Part of a small language model's weights: local attention windows.
Each number is 128 + 32 x the weight over its row's rms, rounded and kept within 0 to 255. Layers, rows and columns count from 0. Numbers have three digits each. The size before them is the row's rms in percent of the matrix's.

# layer 3 MLP up, 256x192, rms 0.0991, rows 97-121, columns 0-191
095:101156134129116111089104158137155175116157167148174109161243084089088135100147116101135164147142161135164148134113088148112078110162118170112134141106147134116114124156183142159155076073111202168175080117204126121076139114142098133141131100196095164132109119076162158161153142162093146136120199117140149111111158157137199093065111113162166199129146123100152131152114117149151028186183144102102138144128138178147159077123122149146081116167113136151173108163185088162152142070143148148120108075141132158152086118121149130127081166179136154107111093176128148131146161121120130121
118:135104137122128036116127174135062166114037128126130123095114157152150114102095179163136143106136084110143134113136096126115188164078103209165120087104124104151045156099162143129102073070118123102154125119095158115150160155138120095107107135162120099110069130127160063128113098120141161104129097161117130072122214168134125116173137122125102157141134146067118083109181120105154140103122133143124098115188138107137134068081124086128114177139174186095099157123142172171156204124114164156131133095112082173148137136132101057118124124186159127109131110210161147154128105085121072133
107:190121103138109133168161056136158154155102144127130148132045063158123127174134129111115117151152176092103086164149107155123108142207090148108068204154099134070092107130193142133193138153113150148093126126122139188137077105092165130147157093130112103119101166137095110145126129142048147122134062109145122108118079041104109136130166124141150109144079157109136129140134076108201140136158134141144090077180136146177121147124063170170085129135121130109088112104095115129108055172141159104186141091165137148101172148102138132188097141136086124105179136155110092111079163110139148105
107:119139124206124178119131110087129099117105171180160117080164145115165138155147103117113099165083088127131143035066125129154114145166160150145109090118145154192121110116125106162129093131144160183128171088127141170172097120132162125140147151119098132194148124125103074104133058108152155146115165055112175063154174152113129088171157125147097142070123155178065184091125086055125092164144131141124080158132112101102141079086165156132111099075136118148110139135110113116134179166107122126155135076105171044111150143179102131090149077164102118176094128164125164145122166154191127127
102:123151120121153090118128192137144137192114129139159150106087089114192079142085160120161147121126149103111167188072125097158156135127077124140109117161114126172112176212104166162071140130189142069083144090161122173182122114080128146125136165124141139126109109129191086102102108142094187120083177166114154088159167144118119153120130152103108137100143140117151123164133053144160144102122131153089092134130193088129062137124094166163117078178151169053088165126120159143113107106186063187121093081155087126133218130172148133116073170116137086144114127135147113122144105150136139093
097:177150070116118136157110151122007125073136098151119062048115117200066153103092163106189160146130168128110093120119149120152115067119178148106084138156137089145144134108107119107181134137068159109104136128045170110123141091078137132104153101122086103123120110149084154117148135144129071110135108140101132130145124089118166137165060125185204097112116118092122139159091147108101110152120135070131145083087194199134116171167107160128158111138121119150118138130125071124159117118059140122133112130154154107143125140128150105088121108129113142114102162124153047166099174100085188157
097:110107126164133068207122095121108134108156169111155123112167121104162124104092104139146120119165180141085136120100134147160086135116120157116129175149190111140121076104121110153095206094131102132102111137151079126114074109099160149166158161153130119221116132127083150124131133116144166185121136091115134087075111057201206100075137160111155117109140137176101193119124094122127133166171145101143042142183125149107139182149133135173094066111074093088156127138137112167154138150100111188089191166122129136115130100087141112161151124158138076115100141082118197123104172084117146079
114:149094115172141135119132112172160151176128079116128133114181149106149102194087119212140107180105160145088147193120183141153107241159151139132111167121128127118145093094235155136151107093140134202145126159151115116135105154125128147147102073126106157120106122119175149168151133112173114105114173112208102101164167117132092219128145144136113167135134183128153104163165187122109096131076141140139119117130128130152169112133097098119131091174124100075148105189149116098149166127125190098100100108123157134089118097168180053112171142111091125059108151148113114129133089103142111127
107:135183125199158141137100160112142115133114117093129101086103070146151157215101113062128149142120163145170114114156137119124093184112153124150119129088108098187129113127095154094080112108172115149116167128139076119182128142119150048095104164078144142081112074131151124116155053092072132146130094164143164126111134092098119168160156153082109158128109108147088115131105137108118088150118138094129104107172070093133134126132153095160098109141115126151134106093114083164108085143098157133130204138172123166100053123190100113150132191143121121149174131059148122198168118098125248139
104:103156074178153146132136119128097135126067126109101107135121110155134162126111133128068090184135102082140161150118098148149135171176192147071162155131182090147107138160089101113140167074165117183126132094154151191090172127158078079105108109087178132114164108127180125107111151076115151131053138108160151105126089124121164080088104106088140255143081096152078152165094119127104138101141142147121124109067111201098136122135128125180128121162110097135098092114077137107128127097134141118157125128128132133100107133114169213169114135118163125120140100147057176129109134195180156108
105:138149125116082139119133139103119144114089138099158056087116124144080128151156206100176117116139121132159177186120127191115131117135129103124079090191101118170110080122081115191158087172145127164166092127166143129148164116151067165112105173061161091113131120128121110069182067105118097120154114141062132088135090195161055112173107167124116097099085161172150160103161036128110156092142095123118167122163147147096087157156118108122121129133123164143175121080093146098181115107190148116123151130167143152112161126102142126147135143108127079115137091169079109119144140068112199082
105:182150074130067180137161104191148117107115098120104137120046145152133204065126109152139129149161174125144077130120129145151155098131106098057183148146116113166073161099110112090113115127119102198134098103113120054166157098120176160049123092126054111148103149093099130098092157092120035157190106130153178158104114169121099125129152099164159098158120140137178117151156157118084095156119145147117153148127135125139119153181182100142154163110154100111162159163148139108151067209144132139129144124120099121117122116149090100086186129084116160115129123099147104113182162098120146070
097:146130119131097085089126113122085104157165142165090141147130111109130144121142156122157131026150096120077150120113137122204154096184111159178151110154152135102147142140060133141095133123116162121158163101176125111180109131132179116127175115141155120096075124129135153133109140118216132149122155031143176106093126126165112181182080202131142128123133088118111158122192117112118162104111175126148138145150131097127055151141084199095129104144096151148119086179155217092103160094138118187167098079133193159137165121145122117087178175151142151121141112170145165074145137103168144163
088:177125076102093143070140172151164140194118163119107199218107094121178103148081140103087136119139117172137131093130076111114138119177142131148128072208124120150126112092151178121112170151121132120159151129100136147187081162159157136105139125150099090141133168148151131141114145192143205103168126124073134162210152112140106123139064098153129111131154145127113131085184127080074134066103148145128051109168129073138128130098073079122114118185148119172100117133182178142113153106137125148110071120164169115129128139100118130106161096133193120133131089106110084050104131161137149149
091:159171074119148112106076144118118190122134113143074156098129049184176120194159100099093127177124101129122177143125087114135097104124152116125140123164141121155115110142181127134130173041129166159095104122152116142087088107148117090142124114160087116163130115188106130135098104097093079157093108155162114126144114132136127197096142153184087152105155153119128106056147089109104146168179121107084158106106125102132140155085128181121192139184080143099133175131125094192074048127119097217099150172106173104131143105131092150116068143152133093160177118081103125122075077129133150118
090:088104142187180164065161176098101157072101103166091126154076102131106149079180127191103139150094082135143191160112153126079174142116110149130144155099174100191093147116128178055129160112138180091172127158119131151175137133107097143139145089136176178118112100109163149113208128148090177097088107115140165177154139110123135164117113146142150106120128163164129143157063103137142100157116179121113133174134122129171151109111121070116109111181161138129081141155118153153046096067094106150166099146155136217155083132105097110187152097170103110150142144167154107124106175110109123138
108:180135106128144123221164091140148110152152145133170121132081108155176161115165128140127133112129147186098157139141158083113032076114099101088114074077119143063124076117063078092022119112124135142172113184152120184139105184103159144130150122139124141143101127120104153130162138116148035116096094129163097177128130154091139141116121137107194101100142128156073106161077120128082165103151106159191099116103114142156117137144131136106111162091115102142141185120101078106098081124153116126118095079111082086132132192103075097135142127177117140119102114123102152162127123058141166086
102:121107120145087100117182113107108120125127134107072138099160196137079089166104060182181148151139151141144130148137129125124081111164127079084026152129136159124084126062140098132147073160111107080159158163147026118114122127143141134102143120161124143160188098093122099126152109142133159142104135165178131083086084108136149090104109101137140122132095177085097164116100081096165089023190127122161172122136122156096094093125200099096102125120114144028145117141105155074108132134093094128137149116138114097159110105121117142166183139109077109111179158124130136144173083129113113140
097:064171108120066134138117098140089102143185140122161087066161127092058133120083139171117167146125190112068103137117102120126143161160109144108107185156114122154108163113148114103111124092128149120136133114136180156146139175118100086104078106114126122185148156092108177136111126180146097117152196047111113161124123165160070112165128070172099159129166113119178165157197111079107131184139113137084121180159149158188078116121142097120140094146169110100112124094153094164121089128155113149123118155111132220129195092089132108072160205092168137092121123161165146142167102128118129097
094:134092124157086157145114173158145169122143194129158122161127159122146145149082146135041125138119133087132189157140152111113054127184145159113117141075113131161142068073120073154181164118203085138116088122129119088097147160176103122151149139119132112151157119189205145132071093090120162135139165180106119148134105119094070131214091107117151128116179117100153188118065095098134091102131072099132107118170125157104135078115159146112151131144142166189117169096132165073084164143175107093165140102085105147144144111120135171128105117116107085142140075114098138149107111103209084147
088:143150215134186155154164122113138101094109096082166125083174176127101117169115132171145136145102148141132071119088183124138149099086110105141106136170080171082151076125081170070131091145139128118141117123154108111140158150090159134125103171111171161090115067086108101139172064153108126153130119087168174133154137119097108099135132125113112132121117121150163167117144114165172116144137190110123140145071149176081131176142125185154135127094121121144117131110102123078069088171172110070099132155096126081173126146099195127171169120153066178130111175126118198176130196148078112045
097:067099150136133110187134122168078071096143137166128093186171088084080076151100151082156167143091163130108173073161117110155110115090093044135151090114138143119139110151106136091121161118081109136092091134124172099111113117137155141142144145123133154091114145100134176095120128115122146152155139133110096169133097096172174131189216113044158156149096094188140103226087205091125076173115154153092105079091154163115125120114103105163113141095134097146155139096166165142155160106108106120103137115112087160105123140144105110141117167113196110101152066095130135160150169164079150136
103:186094059088156093106162108125074069135131095165184095152112081131167122110098111177174133170152099150097130172141113139124093127059130140127088117137088133117158126167130114189086107178137128176174095151131136084105109092152100140102177114159129199145156128111118117108133132143155123145035153086122126149128133080094164137108133135023152071146162138186132133123120095094149106089130146111173097096108056144147130151112155191112114084164184028083128164115127095136104158152140132098083115130095104122097119156144096111141095165193103128105125121130103120114111145167191106134
102:113171134153137144091133148129147109149103174135166164117096135110078116124071119104117138146156163107133085123179073092114094128140182184124105106119130130170134202109124122190113105085171166153135136079079123142149067123128148082079127147215037073119173152144083127146120178107109129148172158160129150140127114132150122125125069110131121125161117146122168074186160145089085115139155098154135140177125159132192152084137109131134152130186130124176153106170158176099133142132100183184175150118092167186148120123145107121093176152085096175099150127149108120185045088187101097108
105:112127115085182132135138138095128158146113139117125117124103080136108129098176091111155146134136112150141094147150141116150102096140103161144127232153084108185115176121153143129065122101157174093099128065155158115116102142158130140101204127121108123131096150117143142145151157133102120124079091133145172130172213104114126094072157157199151181115115112110108164098115110135139109086150157100116187160123157062118137109157108149204081137154155082118157096210175116089083101111184143087161122170164087152095070105112189170141107131140113124138147093099032093091159142169172144093
# layer 3 MLP down (transposed), 256x192, rms 0.0948, rows 97-120, columns 0-191
095:088179109141187103128165134143165105118141104087144156134110178133142116147142093075133162169125179114076130136121159151142177087156101127107094127124162065100146127153140104151187112166141146075163092164101146085090160166097159112134107105081143105114111200088124147177152122157170131123122117092088090141088160164078143048084115128168148165164172124175177117168167149137124083136087125100184078136113098131151044108181136161160129077173143119103103115130143152166131105041122140156133132158084109161121166122080159119122138150138173149222150104150084124108126121160054149125
104:106073154100132182133137136148155069127158205126075151149096150091137176145104155131090149166152072164137182132125125122133169108077150084141142185166128189127144107116153096098090196118078076104121108119140093071103095147145142137149149121138139176141110131156102124139156195170118033156093153131200076116140134081170105140124124121137123144132125131117146110117102153163164147104090167182140147082127099147117082147172084165210095134068123133103129090203071079099182119164175126179160108145133108103139133101158114179178126134079112093082113153118135126159126116108147143090
108:130132096108107168113201072112089144136160118144136092149091114142159158118093154158137189125149081130124098042089087140150120129174086126089122166156181104126067125183109116139072124083146175127090141091055152115093181097176142147126118178161173102123111145100135155109079076159154210126136096155121094135140092102123128148129134154108142102131156155094145167142116132054130151112117131142144075109129121086158132132156126160079111104101123108125113142139087094145102144147204162090127161129195124130124120088136187088111077094195110184103130123140078168141177177173122212098
111:148113156152133107129139164106094102153120129144118154140098182191141152165123095110169102160072125177119205054150146140113104167086176117152148127105102114159090118064110105113099165153144139102077153110087077128145129133091127143130163136163079123170119150126100131075109135103185146108209098125142162152103125146127170114189170134087105089159144187159148141155125149152105144116102094160028132111096159169154113126085169158086111168051082116141107096118066086147102197165130132143163122069158140108151147085121161070090170120158101085153133171154111129133142115160181139077
100:134095197121190102114169138190140172235162132121108216122153093136082157175135077114112138182117153162130129079093137135108128103149057106090137116177111124130093134129117101123137166151202071131120120148108152126103093104107145144135153155129143109144171150165169110049118127100177184125127162052183122103154167111138075131079156163114145111096091125154122120116137118148120114080124128165153138144096103110093141104157187123147140113142154098071129096116117119131089161122172079165048138048125129155131120071105154117143133083091157103124094084127079146189138132143146142097
096:088162175088135130138140148120169067128090130137085147157141131095115152177163117163092111172108123145185133075157095087145146087043100164150131143125171177150076083163166151144140101139148154105131146152143139136109115108109103133200122094132168118116136160117172052113102149164137154104109160142154089156103113137151128160157123145110075153106131137153127136187044139151119110132181166151110105117125128131136121130135121160121068086048091146091161086228189139119127170137122138114137165091081086100132137132126069091153150107161193087180165108189077087144055145108127103129
104:117078095128117136088129100090107173119146084113081138143148112126119083136151147163092078165139143116135130160147089103158063139118194176171130126054133119176076104145115154150142091143148101140139138187084133150127118132132139115154118137106147098151146093102134082060095073129176104133114066126166155127167119130156143147116070159127107133060060150111075139169065130159106081085184103168085128121136110138056123111124143155152086129112103127056166133176153140095112117190090132103170091185173127068089149098091126124169117103136165180120129116157141143111104118121229099173
107:139116083106134060140143155154157149154118100109220130105166151042175125067116111126161152162097190114114153123110088156111094127133146147128169079117169163155136131107094142065062083127126140149131139128133103116108135176121104130188127158131157126101071160093129131160207162121130123093161078142116152181144156165163062213134117117144148128108149141107166177165111115090111151121141092114131164120099147143145127124118088132144110055123139145096178124126149155111213080098109126137082153106146217160124108188077069099084141126121168106106156149133088160167129108177130168119
106:115162118099129115165214107217121112131101179096122129097125116100064183096101118140123208119121188140118118130163174166089118135129106130097115092136104063121165165125145104148164138142115113100146079121123152128131169118104090103103170148107182112159165134068135094070193181139065096086136122131192114103138203149091091116088155108141158114049126094162165119112166139171105086130134151137161164121158168127092096092173146115120107100126164188109122142138138131168210110101141128111081119142132155117080116178151098125158081172171139150127139147095133205157103154118150092131
105:104100113146154144108131085159093135105182140063133141150143094143130108165123144126189095131098139100138126111081162098128145143141137144138151155140168118143046216109106077124201131202118108106105122085132116147132120066172095095147167156153121079169162087156122188075120141118167150142170118108163097073127195064131147092130138069159127122143117088073125096076122143103163124084114160202133148156119127128090105120127127163200107121094211146134133101101137176158095115102109076135154114154158103159168144115116171174163161112121122161141143107177140145099155078191174166163
105:109192133095157128133097092189161108176108100138081117180141125177162107046124141144182161112148164091160152108118101135163155149155146124091077179060098108138096183155124124146142098079147128192159126147126155129120127103165111140132166167153097086167137140132171113157119100155174118089192084125137130159111121135160154136087169140158114083150065131153111120123184093085097117162129186191103185097125128154106110127117133140160157132148183111115096087104124106227123180107104144142107164157138116141174146165166150086156162064155130098071088068087077137100160145091100128134
107:121080151119134106127136138138190164150144099117047152095100174068108181112102116092107182115190160137091140188097069138139121150116118125124131126103086147137111152073111161114135112181165120175149194129155172138082105161173156073125100055118132198200186081084160143122138118102136138143111147133106138086132097092174119134139143163154139143115078129149110127155143064167165155112086107177121094112149166101113100141101122135148137126163106154166198099208168093138132094137069153103141113116168189117096130109112164165154128200098153099087086086140121120131142074103161152151
097:138200132105143133133049179151096134161220178131126187134171143162109140167136185146109194103141155146065109159101138081137136085165139119172100151079150118153127182111069121169113150179135186161114104150113132120142098105111114146083190083154173139106115105108183122132132115114191163117176099147122149079143138156120126109169155161137141120097156129135139127124200138112129099135081117138124077119150160053138076131096185161130160139137071169159079144146160158091177128080118111073120164096152155078085152134140088139109100133106107153075091155114119145094121081175177114146
090:127198173141145105094129119135105123120107120083123109062083131147165174124156062160159168169074197079140152123166138144086149161108131136119115160111148089163104140127142085135085127099130081113146094098100110142116178102114103110109187086125121069139121153142166115176154126075130104093088144129113165075078169136118139132143138113154168152142102175151163142137136178118084110092084212055184120136146119147133097131124089079150139127132110130095101057110143174162142099140133102170150176120130098159085123140129094176072134121085050137147201113084071131154147175167101061141
094:119142157150107124093202117128132111135146099129143135069136116077133090117154108124136119117180098103118116127115150143142145109122105102159173142106133144157158077146167147135201168122166092137161159063108136102109115189167120150125135101158133127093189129141115155044151102111140108124186106159149056159079113164061160173118145122102080124146131143143138105181148146061099140163131196099112169164060139164129128089088165088123164132093119104097131124116036088105180171147070125110062086101193145153173158166119145075130133170108161112125137130167083139113143164151143101206
092:169129103115112065167103124123174113107111099126133110187093128125153120172136083139175156154052140102095117145185110128093149184203086072092138130123122142131122118138098128121154187067125096106151119118147140102082147190144125128139141119139133152179119062106139170143144116134145092077139119126118122100097158157132098114141136146165095153100174104163179156099106140112143064068154145127066143094103164109097100231167099086081107149146108102162088110115079139127108139112072112121087167173065121167111126104099205120123074088086117099125164088137113152197179166148139166157
105:144126166107168094124134104129140107158158150133142158129080130116145149103093107104176163152189101091106197122183177135117056112101097142145164049131102112109146114131084100148140130117188113095128114097137104090158104120041178109139165107076160143101109112141112141154129103097108068096117118118144097079159119142129153125128057104113184129130133159168151102080093178112077167077166140128178149150045138146132142143109147144130069115092112059133101190143078118143117146153149114142140127051107102237061162139152107163084156112078158103143149165115099138113133138136101092111
100:177149121126161115136180085124103158130079093081177132096159142147152089127118109093081139118115135066141147172166154124108161093147198079155104082101166174132130174110125101136111117146151137129160136133137104143184112161119122130104118103065107089139078159125189173127138065186157125101126082142106090126147086090164137077130108107106172140173128127148110091135116080143122179085103120126136165100130068119154098132077122134230132136149110125158109183012090161054136073106181140162136143140119117129110192154138151173098093114091102122103173109148126109175162108134126187139
098:081131160127174136124190132144147155156180057175139073178110139099129126062149124120183122119209173105155111111116099118148129125161131080081173132117110115143126133120125117129103163116064134101163185131175077120054112126133114115117178162098177111158149159139145135082149163148106124170170183172096150091148132165100084156118107089080109129128214084134177121135197067178150095131151171145176157100092129136152113126122136164119172137176127131072145117178108076136114111167078190139134122082107086154109130101103169126134132153127160152141091110061198110142140118103151139131
094:138123146131118068129095159147126105143106144179156134126145099117172160136109128122102117104180070184142088140159131112152154168151133057101100117105105096152113076147120131120161134177133079141175195154119070164130080137152167111131111077075123088097097079154135156169131080108100138065146121152042121158141141125133097129149097151081136115092155121120177151131094125126159120170146193126172150149149106155168088139142183084138099104101118166137058158196136105112171108083055118093121191134126155119137121129135148158122098136085126073143064179111208082174103167109186157164
090:107133126070104102108132135130170145115161123158124109147118139126139110000129121144113118120187104120116135126144131148107128143091092157126134111123122120177115139147109119131143131113127136102151187118154117119113119119157104121128163089127084110016085155141153137157146166128119134137132127140166116170097119128138131158136162146172142208116109142094110114151128161168135128118127114140099132140131126116123153161145155100113118093056100137090136073255135096149207179120087151130114134138183113143112104120149099103205126109116171120147136140109167131131129127133100128146
096:097168176118197165157136161131203095178121125121101199147144122115107110088103156084128109144185116140153102110080139132093122120118107062090144140167108082116171162086124112110100115166088106092144103138103149124165110142092048112132079071142139121117115176226101123144159150105165099090173125141119155132159117152096132141046096160108173076162150119187160101117153133157135122152073172071159139163149114143093114131087158145093127154163094165117113119113115160073140164124172159079122135091139155105122083174127142084111107083118074062111160073128146146163185095112128091115
102:114119094160166143107075158124156086089128164160130120150144122132144124051161212129161171089117114167155151208079192129125122127170155121168125095145104126143115086108157047204190193140108117136149121137201107072054097124164097211131208068094142191129152107182137123145096116111120101138154129120125128118101102101120152056100128165119135127119120122131056121115124158118121103080125104118162125147091120180118109171120148118166130166167148100120119081143123118143100122135122122103134144117146143169120163135160142115134146131142101120191122121117193150083136189189137126186
099:113099094079152126142149106139157185108102120118110122092089114120183143009038132097200141122180176097169106166112126141173115132126135104142136092136101118155098096064107103112148076083138130134091140175127138126118142108164133141214083130161112117145122095126126090135132149090125028134157126180137168145124141126147137108117125168099156142128137116118154129151144171128114096161120093100180131132077133130091161126156108183101104162116074149150154154162130121133186143121091087063128136131148146116186088099089098135126083120095138037167054150089141067107118126100122112190
# layer 3 MLP gate, 256x192, rms 0.097, rows 98-121, columns 0-191
101:108134108136085076178119105134131167112085114156202167159096112148147140141158113106111081131083131085168145086158091145104156162124182210168155079101127096127076186147124152132112110074139140118135093104097148167191110147116120121064144116139148052105086130084149126139157115128147161126132106189078143097139117130096137096169126134144071109207099153137111153135133074136092112134182131109151068132202141115138149052112180091111162131148176151159144165101157137144140169165097127163092171101155135147120135120132103072103116162167150140156144090207194104137104165132110063113
112:092078125096155162147140160164134114158115172045128142106088105097092152109106138149121110097130167111130130124131130125164118154087080157110079115137137068094056100098202115131071096132119139129189113056051100109199200105089174163081125145090178153152102148096105149124129094159105123084100156065125141133138118067143214132158082105187118188134163114101120112165143130101132122160161117148165088129145107105184102098130116140113154169139165119175055111108155150106175109080139133142102120116182097138121149103161109135140088154132119169112124070151117125140160099160121062139
109:165090163135070110114127076136165153122137076096083096152158154135119117157094064126166077099066137139135161163178137126073084173119136059156139090051117081113164150112151083123092097074141122075105081080158094096082149122135084131132135148134121108153155198165080141101091102070099183079152138130109110131092087132147125111112169145133071089151099152164131127135111141140103176128059119098104172098160123035127141145099156095136156162105127111144193125125130133177116107151151126105127106144138103151120148086046115117100184092155176083135113129119161082153101131129139069108
108:117091123102167159113129165107112177215127117148145123073128146138106137126100191110156106097141137134144132108133106133091115119168064082175140049168099119182171110143133167111118164091159186123083188101101089095124119066131121070109157177126095117128173153190099117139171113136139161127140193117125135114139118175150117051121099132100110175189111102079167091160103134094137133117108108110092097157151147139109166135137194134159112132173117148105169112106065150097106122195149130110122181078107140146120119081099152092108063137057073152080115115119128042122159137165095134127
092:181135088116134120157136168196069187117155106088120115116159159107106180131099195069128180135078116084140096150168170120100128124093091185109187097131095178082126142118120056117101145121101118176106169117099159161128125128146128153141170121109111133156157135118127177126126108108030107126087142106098090083112098140125145097172132118144160130126158125160182081134131162157167126107072137080098122097109129149139110105105111165187119100160143135085131090152076065165101078102052176117144122052120118115113191151219153114106139139093124139119083102125151128137152143067125154167
103:082062115151112159136125160141160138088038134156183168065144138109158145145134127172118129117166147116173173082170056137112156144135124179131173145112146118158109082139160080176128106108125121126146167108110117104136189170132105125134121178111111134122102118105151109136118039151111149103119104131051134113161091180152141159104132128205106127129138159123152111106113057126133121157132134105134070186159118101103144117086110128122161070165140206123126129129073106099175161121047144159144199128144167186113134105122077135124110115151103065125091100196124094110174161112116099194
109:061136092087173058123087085168135129166084117170099076178162121128119123113096080094107071158148102100146097089135152136115151173117109174114169119138126086124144110165137146171148155064118178084112145090107137103101066132140136051142142127136187101080128125059140142120124172166159174070086162153111145143141129118164164136098124113105121163127132147099089082155127173158169107054118140178093131109133137154163088123099112090150060184090090111143116144066172157130159172122128169099103168061141109126116152079176149082112125133124156137135134098176072153159156143117110145187
100:130164087148175075138117133137112125109082083187132123092173190082118143064158087130124106135144109120153146051155090120106149185119139181158144124132151097069118131130126142156091139148135118109180101185079161091137101128092149113129108168142171125113158165092132135112126085129133101041078194127107169129093076130103162162048099105143130114148131137143095091083162134193125103110114160185094093123120089122151174137151121123137099083116153130145168155094068153159165191142155145112120149033150141139111119157150080071082122122119119117114169072167146147097089145107133058156
102:073099140135130127057139123142128142099174137162146134087133125098145119046082122154130120110109095158140115056152109107112100081166106154232137092141138111161136120084148103114134134166185116128100100156129133189118197080141126103142155121150130092086135093078136168141134183162149119155146127106107150093130133098136177069118165115180092136166131132100133088084163154130039105134140077061140191129098189089133184116092105125177118137153138115153132084141161172132126176152064125032104074133140089157117139149091163099127159149128160090124171118156147088148134167137108131164
105:081125204200157115170124150191126104041112105103125089101114047115087139121106114156108109130113103153100166124141121087125143113106139136128178098087115129086145149135122141117101143127141126092144159135114115161126125070126131114096129109094106135163152135135100118128141090081073191179124159098122109124116128145163144147138153079134135149164185063120087094093108126164090093140136073137159116127127107120174146077135110124144053153116117109079116093130115196064150089160046157132090110098106104125128100164109141157117128082029143117121103151163240178151106128186130131178
104:079128117111113113139076112043094078099124097147115105097126130080076130107189114069146121150153101108185167114130128125127117099117165158140126039135161103079144187114137124184115162152130122122135146081045179109145112138190063136079186104124137117055177140134145132124130056121144124085150151145087181096110111106109112129129122149140178134137124103157077134084144159070104135138120113071171161169141120157170162142151141128116133142073145118133112171108102091069172134146154107041144129114068115181144109115130166135115129117122172185128185136113102190173130140149119102168
094:127140129089086096158171193136121106103134124189150100138161112117099141131132134118138155123160116125170113111156159128103116091145148117149111150135165141094130150144144067127128108145162150113076164105210130173117198096186186092161104142087107124096202133108126126162166105113126132094112105131067131093131166180144116128090158074148153129094137139105115145164104132184176201089169140130126125194088114066137194157150075152101121144081140117118139179081118118116124097094159140128159141117139114165107164168104146151171168125104145132148141151130185074095204170025158158044
088:073118147183118138154032108130169119146142117094191108107126193170092143107150125113140087121141156070149163129174152147103174168148124120117090134111129131109128106170137145114132109124106128159130126096129095044150169108168092098103137106132132112117166164165099128160144160051067156133154096148070110078066042140134113152191171151150105118160100093137123095142168082155112186143150141117131183131176152120136113194116149151170116191091145136099172192125124162145173085128124098098114190156128107170081186076115107147151145093097118108146129110121091156139145118083154096186
094:139192202127129135156100171118179163091080104094149169100099120075166100135151081149134159150144130121157121122159140154152113107098068121103125165090139141151093074105172158114087106147154135113144159077115091080110138152123117136084142173104125106153122160084142176108086027113112085162172115118163103110121175161118109163118130069179090102163146105124151124156132175102107079124147167168140141139117111162166158181170154110182193067176099124100121180155121166159090163147141154123083163131112118075106143116100193091140125124125163145118176079150177111164133165171053164148
110:119126082145141164127092143159160092060102062162158093131161070146091144092115090175077122096109109148150089092129158169075149139153099074157182102114106124175125134146109098165160123067121161138151137180127167088137127153122177091110119159130135141132104122116116174186127084067175148080140147199174126151086122144141064169099150139149103224118083184171097099145166181107129146200103127177144134137125093143108160199138128106138129113149138090163135147093099111126093174150112099065105172089114111153127136111163138138148173134066123122140109113179109126157140106131106135205
111:109070144150105153168132145171148084112123144118095101156103133018150145109102056137106150096168084144104134121167125163135151130191120197109108095087150119117111131121077082131147138138126152073132145147107110137085220119125138089082134149136117099093171150106135076171142076084135099158101195160125202088117096102115141100146123120127109179194141132094145106136088142089091148117154125181123124155122182114145122070215124068148135117144087102144140140085152098083114144151193128102126075132122106141134104120127128156140201134082183115115178109136086137131163204151129127100
105:121085084165113102155168079143133167149129153115160054118040104132139140136093081087085145093160140113125166098129125146107131157089136071151191173144177150114100165097120164135097166132173097154023172109106146133109119098123139137118128116048066099104081124137115111083115121165137160102154170036088151156093141163079132122073146116129113146120128101151151126137168141074112161077094109117085101115096145106212159149114139126205164074143110136175114140083100128076151099104133163116095121124101153111109169170113114190101155148132104129099162137075118118159112154155133140153
098:170130131114141091127071180139096108143088127145131202090148103172152198090134172114097147155151106105109164138140145154120150121139181137102116191103113111121142173128151128198095074137182143083125084125148143089141158126157163109126140157094096157145121147159091100133090092135122090072125134141145164079143080196145127188152109099163158095121085124092163162174138124091191174096117122113128161131129156075142120131144082135135124106161178219187096105088153133155111158126098084092124093106176155203137143153156134128071096113088192129098197118125099081100167091126076116159
096:054160136117090160181105158166171104157119133131122136173159108086157230110126131114084136120210163135164167130128144138145149183124129163138158168073120127159094057098156165136167103093145084194166128157156149125097118124110156155111169087094135121106177130115124114128130141152074146140184141109111157110139126134037159160114130096114151139099106136134107101135095124129130140163117129119121140182120110128068142101145192117084129090143072134145177152105091160084143164164121101057113195093108153115149139161224176152178190147069132118112086162120144125144128125165113139072
089:168146103146132124199159152134115069149176097104103127101148116117125095151105126173140139110108107183088071151124124128120104114158113110093104119079122152091161153135157084139160059122149087181126148153158169131099151214075090147109094114128146182255121153146113128109088106140146106150096155104135095141170138164120098088119119098111080094098148116143174151146139129061121137145142137111144163085082116192080069080183124134111186110148092119125114182155081084128054134125128101103128121178063120107164177155115132111110159150160097161128122142103054108121091077140139132109
100:109103148096127147092143095140103111187140113098134181178141096088132129146112118102078115098147136114133146163119103120114176195123129137097063088078099130135087101152162168122151108111134248075117121078151087139133174133185144144110160146166165088097139129124121159157093132117131146121108112135122155054118127147150207126105097126145199064104148161135100137179124142133162116101158092093181098083185178081127112127153095121118084153171161185165171135154182159131130134114153130166099087149171132153091055112123092111096087158120130100175148108054102137115168142114092068118
095:139140171097157139122154089110099167124148116194158151152163112115142145135092131141148134185144098108054140148135106133138136162091090144133119120126128134199146205138163204156135148139117173100100118092069159159132116106141140076108121116148162127104109137107142132129101204158131131115153139133135148127101133093174141151139067056225092147083113121141122087156213143154151122131173085132108164079159098142129152140143085149152128150143244132102139227065157083116093161096103128108112096100114111124133148100088110130119116184114147142103151141219109068122134156149136161120
100:130096121092118166134093104140121121135145091153124094110137115188191170136127134157160151087159148072107117100122199131123108126088099160141162092115089115205183152094103109168172122117138161108114116145065198123053119073109154093116164094146132085151139120128067181179158175146139158144156132159110113109151145143131118045111152138126140105130109106102128089175132205140104133135122106153140075114157098119137111109163147002134150072121091187125180186122118135117144146096130111074128184152068160132152100107139177160119107135146083153108150122116140151173101119128059175135
100:093153148143074090133048111126168145143112117125189072147110150129129134110163083156199126147063114128154186135168129149091125094168148148127134108196118102140098118147182138207163035145198179133168117109173087108166153119193117131132131111113150113113129134086177088115109124124118166111110124162041181118149123169079112107147183121148119101066170196144142065141098100106129100096105153182108112144113066103151151106127115087166108111106129192134133115104138161128129122161063169066160125132180132147123104135099156123111133124127124099168111125147176123116146162162168102113